config = dict(
    num_hidden_layers=9,
    hidden_size=512,
    num_attention_heads=8,
    num_key_value_heads=8,
    head_dim=64,
    intermediate_size=4096,
    vocab_size=32768,
    hidden_act='tanh_gelu',
    norm='layernorm',
    norm_place='pre',
    norm_eps=1e-05,
    positions='learned',
    qk_norm=True,
    attn_scale=0.125,
    bias='qkv',
    tie_word_embeddings=True,
    parallel_block=False,
    init='normal',
    init_std_qkv=0.0168,
    init_std_o=0.00395,
    init_std_up=0.0168,
    init_std_down=0.00395,
    optimizer='soap_variant',
    learning_rate=0.00701,
    beta1=0.95,
    beta2=0.98,
    weight_decay=0.043,
    lr_head=0.00473,
    warmup_steps=60,
    schedule='wsd',
    decay_fraction=1.0,
    decay_shape='linear',
    final_lr_fraction=0.0,
    batch_tokens=131072,
    max_seq_len=2048,
    doc_mask=True,
    z_loss=1e-05,
    train_tokens=511700000,
    max_steps=3904,
    dataset='wikipedia_en',
)
Each number is 500 + 25 x the weight over the matrix's rms, rounded and kept within 0 to 999. Layers, rows and columns count from 0. Numbers have three digits each.

# layer 3 MLP up, 4096x512, rms 0.169, rows 1118-1168, columns 128-255
485481500490484548480523486466508475457512483468493473505457472491498514469520444499492513510519503513500482524460545474478458500548499470492471508516470518498439496502515486477499527436534549477503456503552474502477450486514502492503485502475474494456527472506509507525489519538488460474491501489523510489463522505561508459493493515439512482518526504561490502505500528545488506506542
417513567486556505502526505514475479476513510551529468543538511534511508515461554452446492519449485486508456533514535514483541504510492478505450524438485512481439474469487474512531494500477505441487527491496530534495483484471487510463523503522477534544532503463534481446498570512541516485473433501510533487494521512536507473552511528541487528505477478517523511480472463503429479486527
481467498449551550453490475493506513447481467537454494493425481459545520451475429489524508490536537458428498448459535511487454467490536479489543523508474516493498489514495538475554523462568474471484481490506425472498523471535446560476541522482425463508536450468520520511491516495510482507447496514534484526508481455422463544495447555553486479566482486488458494541531494487514488507497
472445535537533520545507486484532480504487526468502542524514503528476526478509488486499479484501492505518537464488490477466485474477492477496484522546492506496489539464499484417505518546469457509483497511485486523403506520478486554507513496563492491532456497473521465514466457507487492459549527511497465480488519549506511517495580514460513454517453512465469525497500478449533515506461
457541500473562508553504500528498444499487508482479508506493552523540490451509507432465518455528481488479453538489461503489499520483489509520526512461462485524512518505494446553463492567470476523494517544539520465524513537501493499527507508500507505496455494446510512480514542533452539546506534530508491502492490512496485527486491505494575548494528476528513520500523488478506513488453
492483486503531451505469502517469509489476498486498493531492501485543517468517520537531449519519493461546515485465505507526464483452497475539481478478519533531463482530468504583527505490494546496501512490479503523486524481473522557480552498519516518473504498521495514471507474505536502481566515527519498467508550492533552542525488473480512513499467466449495515496542472460515509523553
526517471523501481488522471542497516493496502480476505474521519516521541499523519492540497524463447515519511539536501497532526509480486496515490497482501513518507507474543515476462533482492500514472447474569476513498510510494480494501510469525482486494543474510528506552510535524469445515553526506504471468500513507527530501477534475474520527508489471533486466530512515443497503552490
431547482542526497550571523492483481511529446570539489527495488507497461493524511498525475485488478484464491466525484525491493514511522520506500551475520451508514500509509529498506495530504495486499498550472474518478484507477494497493485509503531462521531484498487478471465502520544491557499462539514430555512528511467518504479520483481503509494478493553464512481559505492477466527564
530480519481520468478492483507570495471519554455483469526495472458510516522496509516487514510488490482501489460480495492464523456514516475465495481475509480508469498517500495527515527501462488450445485520552492534486469488549474543537476499466551488484520481451488510466484528505495471512488534529482547466505497509514499523523529524482498519517470489503549491478510451528494499499499
530500458497454492539511532467495505476478499515495476505502509475509478487531506507513482493537495502527519518484511478470518529501477514509511451515475485473485509488486474476542474511490532503489468505511483495505510484495493527503512484468525529497478529485461546501506524542519484489473497491485520501504484493491483504471486495508477517468512519503490497518492523508533483487489
536472507475528509536496488472522488483489515482482522481484469530515481480480519494494527479522470516498528543479444515511506497525507491512482493509498473489516537474480510501493505464500502507509502504492518507471516461480494484495511528526505511497483467515496494529509495504466485490518550483485472516512521476490538521546498502489531514508479464505507478492520525553504509505484
454504506509469568476498520524529493458476503544478492489507491503505486530508534543521502442480452488510491522457474489511509516493504498443501525501480515530470491510511477522479500499496513550506500535478528469469505542519464513523505508476497474510461498467481488520482435513526560490430510486515461522521489561509531530470499535506507525442525534502458468519494524573490494492521
490488491466489466523518512453524501499527500500472479523501531543485501516443477501512495485517505517484553496458510528490514455529474536505508494502511456476492505476464448516517491475484519523553450520478491533471515504543530547502501486512500508539466488527474496501486500523490464491514514505508509535488514465455500482498475473529511477468518467522468494524539497456478493497510
485526501497541505510497500488480508467488508488534586534534499505477477484510527468513501477543501475514513506485527518441507511520485490486482491502519468510509531481486533522502497514511514498520465471467474470477500530478479471511522515461516508529495495545522496495493508493476447462485482482518476493519485475550508527488491496544479473515493462517504514510527492450515492510516
515467501467461484541472509491515522506510489488454501494490526514491510478514510477507525517552498508465538515516490468468552493502541470504480472498468530537506519534488500513527528493539524482501513488480529458490528496470500496507496520517478496489524498481485516518489502498515486479505502509507508486493505489512504501504523482529512511492492481498486512536475500515512502512458
466492502503515513515521484496508487489554507493457466519490525525502516536529454530502458474516496525501499509434485484504512499461463499472465474495466476500470534513526495496463521493545469487462534485497477502493454517524530517510516522502499493518503524500499498519459479468570491508482532527508530459508528533529522505514512513496483462462503506470457514492515534499499500532520
468520457486554470501504495507493459500537486508459478551480496483540510517549530478527474506490487516482492516488496495510498502484485513497462496494529532514521493482516475505481544522497507474546449495477484447501521497474487486493531511528522504527502466493551509483508512513469522427516490484500493457512516477498542500530532441522546511543491511500483580496505458490523496507456
519523480468547539505513462503529539483495485488499504523469505474497485510485520506537449483495472528480527505512521507513510507476509417487565518483491515501466499554510486518532519504514502487520524480489492471525511520519478491486521516548500546464532496559474520468516496478528491502504446458485536502504476492459497540495495526522456505469473529490482507482506485511513474491468
478521516488530499489500482483502516502470499518480509520497489496447490446483545514476487490515474516524526532455485500520507512492507476535480495526486461509498489511523504509542518509510466511482499480517471535491498498505481538482540507465488528567504498517449508494541497510540483484490514497522490521523480487459537503532445480537497472475484486527508520499532513506517499484511
484523519473474513533518485506476485542545453538505521506553530484484498509551543500503508477523533499503465533468466523528526523520504516510504482513495483445452478477508492565451502504497551450472503453495536521523445523502502504545493464523491481508498520482484483502525511445477515516527516527489526501565502475489468518541507500476501481431510492504563556501495475474466476477509
550505515466515475516468516453512521488507486472472514514465467537516512532484494494471537503553526476466505500480523446523524492503458486525507497518487496513511457473540477461455490499522516502525462484466502502534488496498527513455527494526549471459537516485525513510512473481496486487526448524483507463483481501487507482500504486555489515548497500509539524531466507474489497489510
519507496524507511554488496486478503513471507492520524512531490508476477486492471554519513484487501499463475459485527490490501499499509542486511493530482490538504500510512517507567499485506497514487498497518529468485477453493503483458510426526482515482494476506430498486513464502504492511495533492505509522520492510494507481489518514518497507457525475483485519473501517524513518531532
508467532523493510495529494496523487487509485491497525501514499498506473492509507510497501488478481474471508489512518515495515489507513488486513501480481507479456527482502492500462487463509517530530524510488523523522466501529498516501514481503538516514504523486507521476500514474454482496507510469513489514494504529509509477524498494490558499516477534498503512446511514504524475456542
532518518499484533489450482476530515487517523488500523468511498473489522511503519490504479476545486498515482539495526500507521485517533497498473492505525508481488537471507476461501500512558487472484504494554517519504498477508539500501486475523478525505498519494499516519527518523497481538508491484469491500480477453475488499491512524485530547482507489508484526495491523486489502503523
465467505485461514496496530499520491482479500487490507479509519485495501533529516515549483480506485510501424501493512485522512485467466461484510463486518492520497474510520537495499526468494486530538530477541538540478496523495535506536504527523507505552487539514523545498488488489495528488496468442515467506503496500495515489498477466530506503512459512523536501525494477508487559489533
485527476465482496510473546552544530555544479514510503509503485519503475450522465507492499509459549507518523463522496510536421488457499553496533504475525488497435482530465470481454512492532512514502496474518472495501508482513486518464477503515488505487501530560483508491500491504517539491524523494486510548484518537471452485509495534518502510483457514507486474481497529496521466536501
512513472525486473540494487520493564497500503526534494513460461508524541471477508532519468494461489494537501510489431483483462527530502534452480490493529510496468492439501504483510468480500492502475527468505478472573459532492505444472530501490512512494482537502524490524540475531475492474477525489564513475493509498522452484481492506481483517467525499520506539510512508505542515472502
454461541523495516498488533495574463484550555542505453481461529502489492510493510460503523505489471515465530494523472449550469476516498484466460494507467493483445532505483493540502454459465492494541480475559487525507545505505522555464532521464495536498505480498524498426536498517508470462456505453507521505559494495494470473488498476556507468474555492523498531512511480473470532468492
521521519441495465518493515510483516504504484469479522486527483528490482521493519497468515480500508503469508539485489540519496531461522468493530478518530480514492512527494504485532479491545515497536464506463496517502472503484495467488510499515466492494548498496513507489521508487447497506487498502518507475479477489480512516478548502483496509523507511491484535536488508486499506521499
454489478491508529476507529489468471455512527535479520501487446521509487543510528539529471504475481493516457520496463531490483494535491479494527533504540471492496518509531497499533462479512536497490496476522514490509506476540505469475493506436496498422477517528531515458517508521533504468546506500540518501526551461516495493483510466499530540456492499479538464527492521522464442496510
489480515478513490480485489428469502508532461517500482496504514484511482565521510543530505519512458519476507478502484521502529522501494522481505488486517504473519465472502487490493528456505511532467493499547492518490485524479542446498496491512513515499507500534488515462491533470503506487518486492528496533485532503526488521494510494508497492535519482481505448487490473548497491513509
496501495496488512475452493489485503488528536514523506507516479481524512474512493478474487500521500534501516506497506517517499479485533479491487493491505477524534513484533544451517463474530468535553495483505460493541477467504511474488526508504463507486508538551508468504461521517514541501480461498483490531537497506524518544488477513498490507482520546483477517543491447483486496514531
501500510488452495527568505480541483459475477490498541500500442512462530544508509481470526482431475466488469507519481533541473526529473504430492488513435577545508543437510501549482475506512534502502517508494494553485480465488500506531504515438493524539488498482461505478561539500542469517501499511508475555519459499504507520525513493478529475465480448557448512533505488532500524511529
511498510521481529552567493522446506527477504497494537536452474500476504521510451488478510461528542500512482523529533465486467484509477509489574468547497503525494506491543468562524489501438459518534496530446551487471512464514516534480465505488512457476464448520531496462524540453540496480527485498482502505487496540482484464509493476476568461484468496478457500460482508458491463479531
471516505470493476485494489465524438511498510446463539497475501497496532532464467511507516487525490525537515456497449487528512546463519455474517427506496453542473574513494480521489491480499504474503535507508524518452505488498506486505507553508487503481513533494494569470453538508480448498536538552497488458548480510474492496539519496500481519498511481562475533511529508482488493495525
498516535514506472497494502487500476486510522502529488463475496483503465484471489457516499468501466507484489492506493512474497493494502495493518481469484476514506526506501527473527535480522489476520527500503493479496494492493489496485503477497503471497519497479532463497487490518500492501491481479500514485521506498495544499506448516493499515483519460470473463523509525452531452500484
479478475499482517473482491521510520521482503472557492480506514479469480506490494493520503494500484500524551539543474518482462514536479519517534472533482511517460488495513490531510470551523517474487480454503526514454460474529541506475514483496495435520480479495473486511504482493536489554468513479548474514492518512475558482461509482505524498486478516497524492538480511468512471511476
512496520508493511494495505506491485539505495515495490512498520508486544499529527488489502496508510473468504496472503512464501533505493464496496508473466466477489496484516491479483516538498480497487501462538493498484472498521507503491499516544519509479486517544449500502568508494482488497501474530459519525455491492482491499537469528509523510507525502484475497493507500451490539516497
521557509508469514526502527496496498499525543494505494510492509532492502486496493507476541475454475550528501469516498506498533499483497447491541514488515524478525477505517511469504484482517480492459448503503519523555533486498523502470492520473489471523487519528508463515517560484553493520483483509527517520480525478505477507487516497537508521523580502510492505470488533505491464512517
475525537498553518520502500491497528527499455462508496481469491492536476488535500484494514487498517534495496504454523528465508526480535492466528484466500480497465520505494460524472496509521495511505510472479493510513514520510507497525497499499535465482463446492526524485480516476516491487445551495473485491485504560525519506501510452478552481509505457505497494509504502474544516513467
470501514505484458527473545461488493498515524524510484530518498503493502461503493482492509498516449491474530478485448508492476471509518496494491532495502499520513518466536481475424484485516540536522540524492500493520478515534488426497507513529481509514461446498554452469542496526486458507516484494491478507547453459485510509496482462491493513466489464534507556487509510486527464479499
465487536455517540495526487522534488517490515498541492486470530514524467466496537519459523549518439488527551465498475484487502502467521486510506482541521499503467459504491513470507505497492466520445537522504488457525488487510512498486449453517487489512497512514513526524507524505502538493532517468526473489496459499536458493482524460471517473523476456514494486497479474500540499502519
538493481515477541497526477531468496506541508478515531528493521455466545524520502518528471520493526527475552480541489495491514523477475507510523513502483517497521525542497495504517538533500484460502480477469489457495518551524487534485470539501530476482535501507493481508496554486482518514505526480495488507466506491506513499479475513501483495521524454500527518500454471479520513521517
498482478531518509512462503486481516507485521504502479504504478545487522494498541484488511512500462456487489481509508494473478522462463508474467495517500498457497535492532508504486483531459451509466461474498511497538486483511458514551498559500464523506524487531493469519499487498483458505484490492498505495524499487479504509530512510520487474560483466527559526499474502496478508524516
548477545479494491469495488518508499515476496505517505504489492486488506523490519505523535482502485468485508500487503507470504499568511475518473477557520487485505522479481508501465503544476481496482480507518516530482514487493466492467490516502511479516525486525513504540520497501497474500520499494477510509486478479520474526490459512463504482481512512518483483519478473523485486500490
501545524483531559464510514480508490505507487497471492511506493465495463556480500492507516508482511482535542470512526495552517528505477451490507488530504534510544561500507519536508492536528474500549494509514551516515519435496511529486527539539474548541487491554470518548530470501483516467503465452484497524497508482501468532498524519545527523525459529474506521475535514474493471506537
486492485499484506516487524504504498491492482503558525499497499475511468508499467520488484489516485491463500499472511507503489502504471465513500519508508537462479501501510544519508479486523482484485510509510530494487493459468498495503520501520488486494498489489507502483495507486474462493506481517488499486500507504485477522525471473481469499452488491487516522530493481513513482510487
524498494488519536529446502533524460572521503475505501499472439484493530507521456542496502488464507489504498526462538473488495553480525480493513497475482501515510514475547509565510504516489484507506511489453466479522483494518525498514520493528490523463501469505482550531486472506508493523490535516506539490544529440488503509498476485511499488495533534504482499490520497543449454583489
447503530544510477494471509496519498536511492504481473521507484552480536500446534477506516486517503483532501475487547544498485521456466494471485510509510498545537499490518496485523473522452537503512533485526483497513489495500497493498492474507495514493507528493471470488491504521518507456459447546536500496491483455477513481535491506523518543529517503528519537507496470483491540535496
503497482489503534440499471505498507503518478487452516494516514447497538529494427454527496494489445534520529515517514505505508486520481486488473496525547559494474477519509492519492529514477511468513481549484483507496495448560495487504546507469493504489518539545493506488477502477524515495473523466500494443470522499500485509520464529523540535517518508502499497483491476506551502466507
524477493506512472488497483522521482535486521499489474480488512474492525478483461492508493471468478472508477508513468465519481503452535466520451455486458464529467502486521504480495503524515508455455498516554521521478514503499471492488476522478492526503514457483512520503481511526474531485502538433531481488491513474493512545485462522488551503524506491491495491515508505503493524506523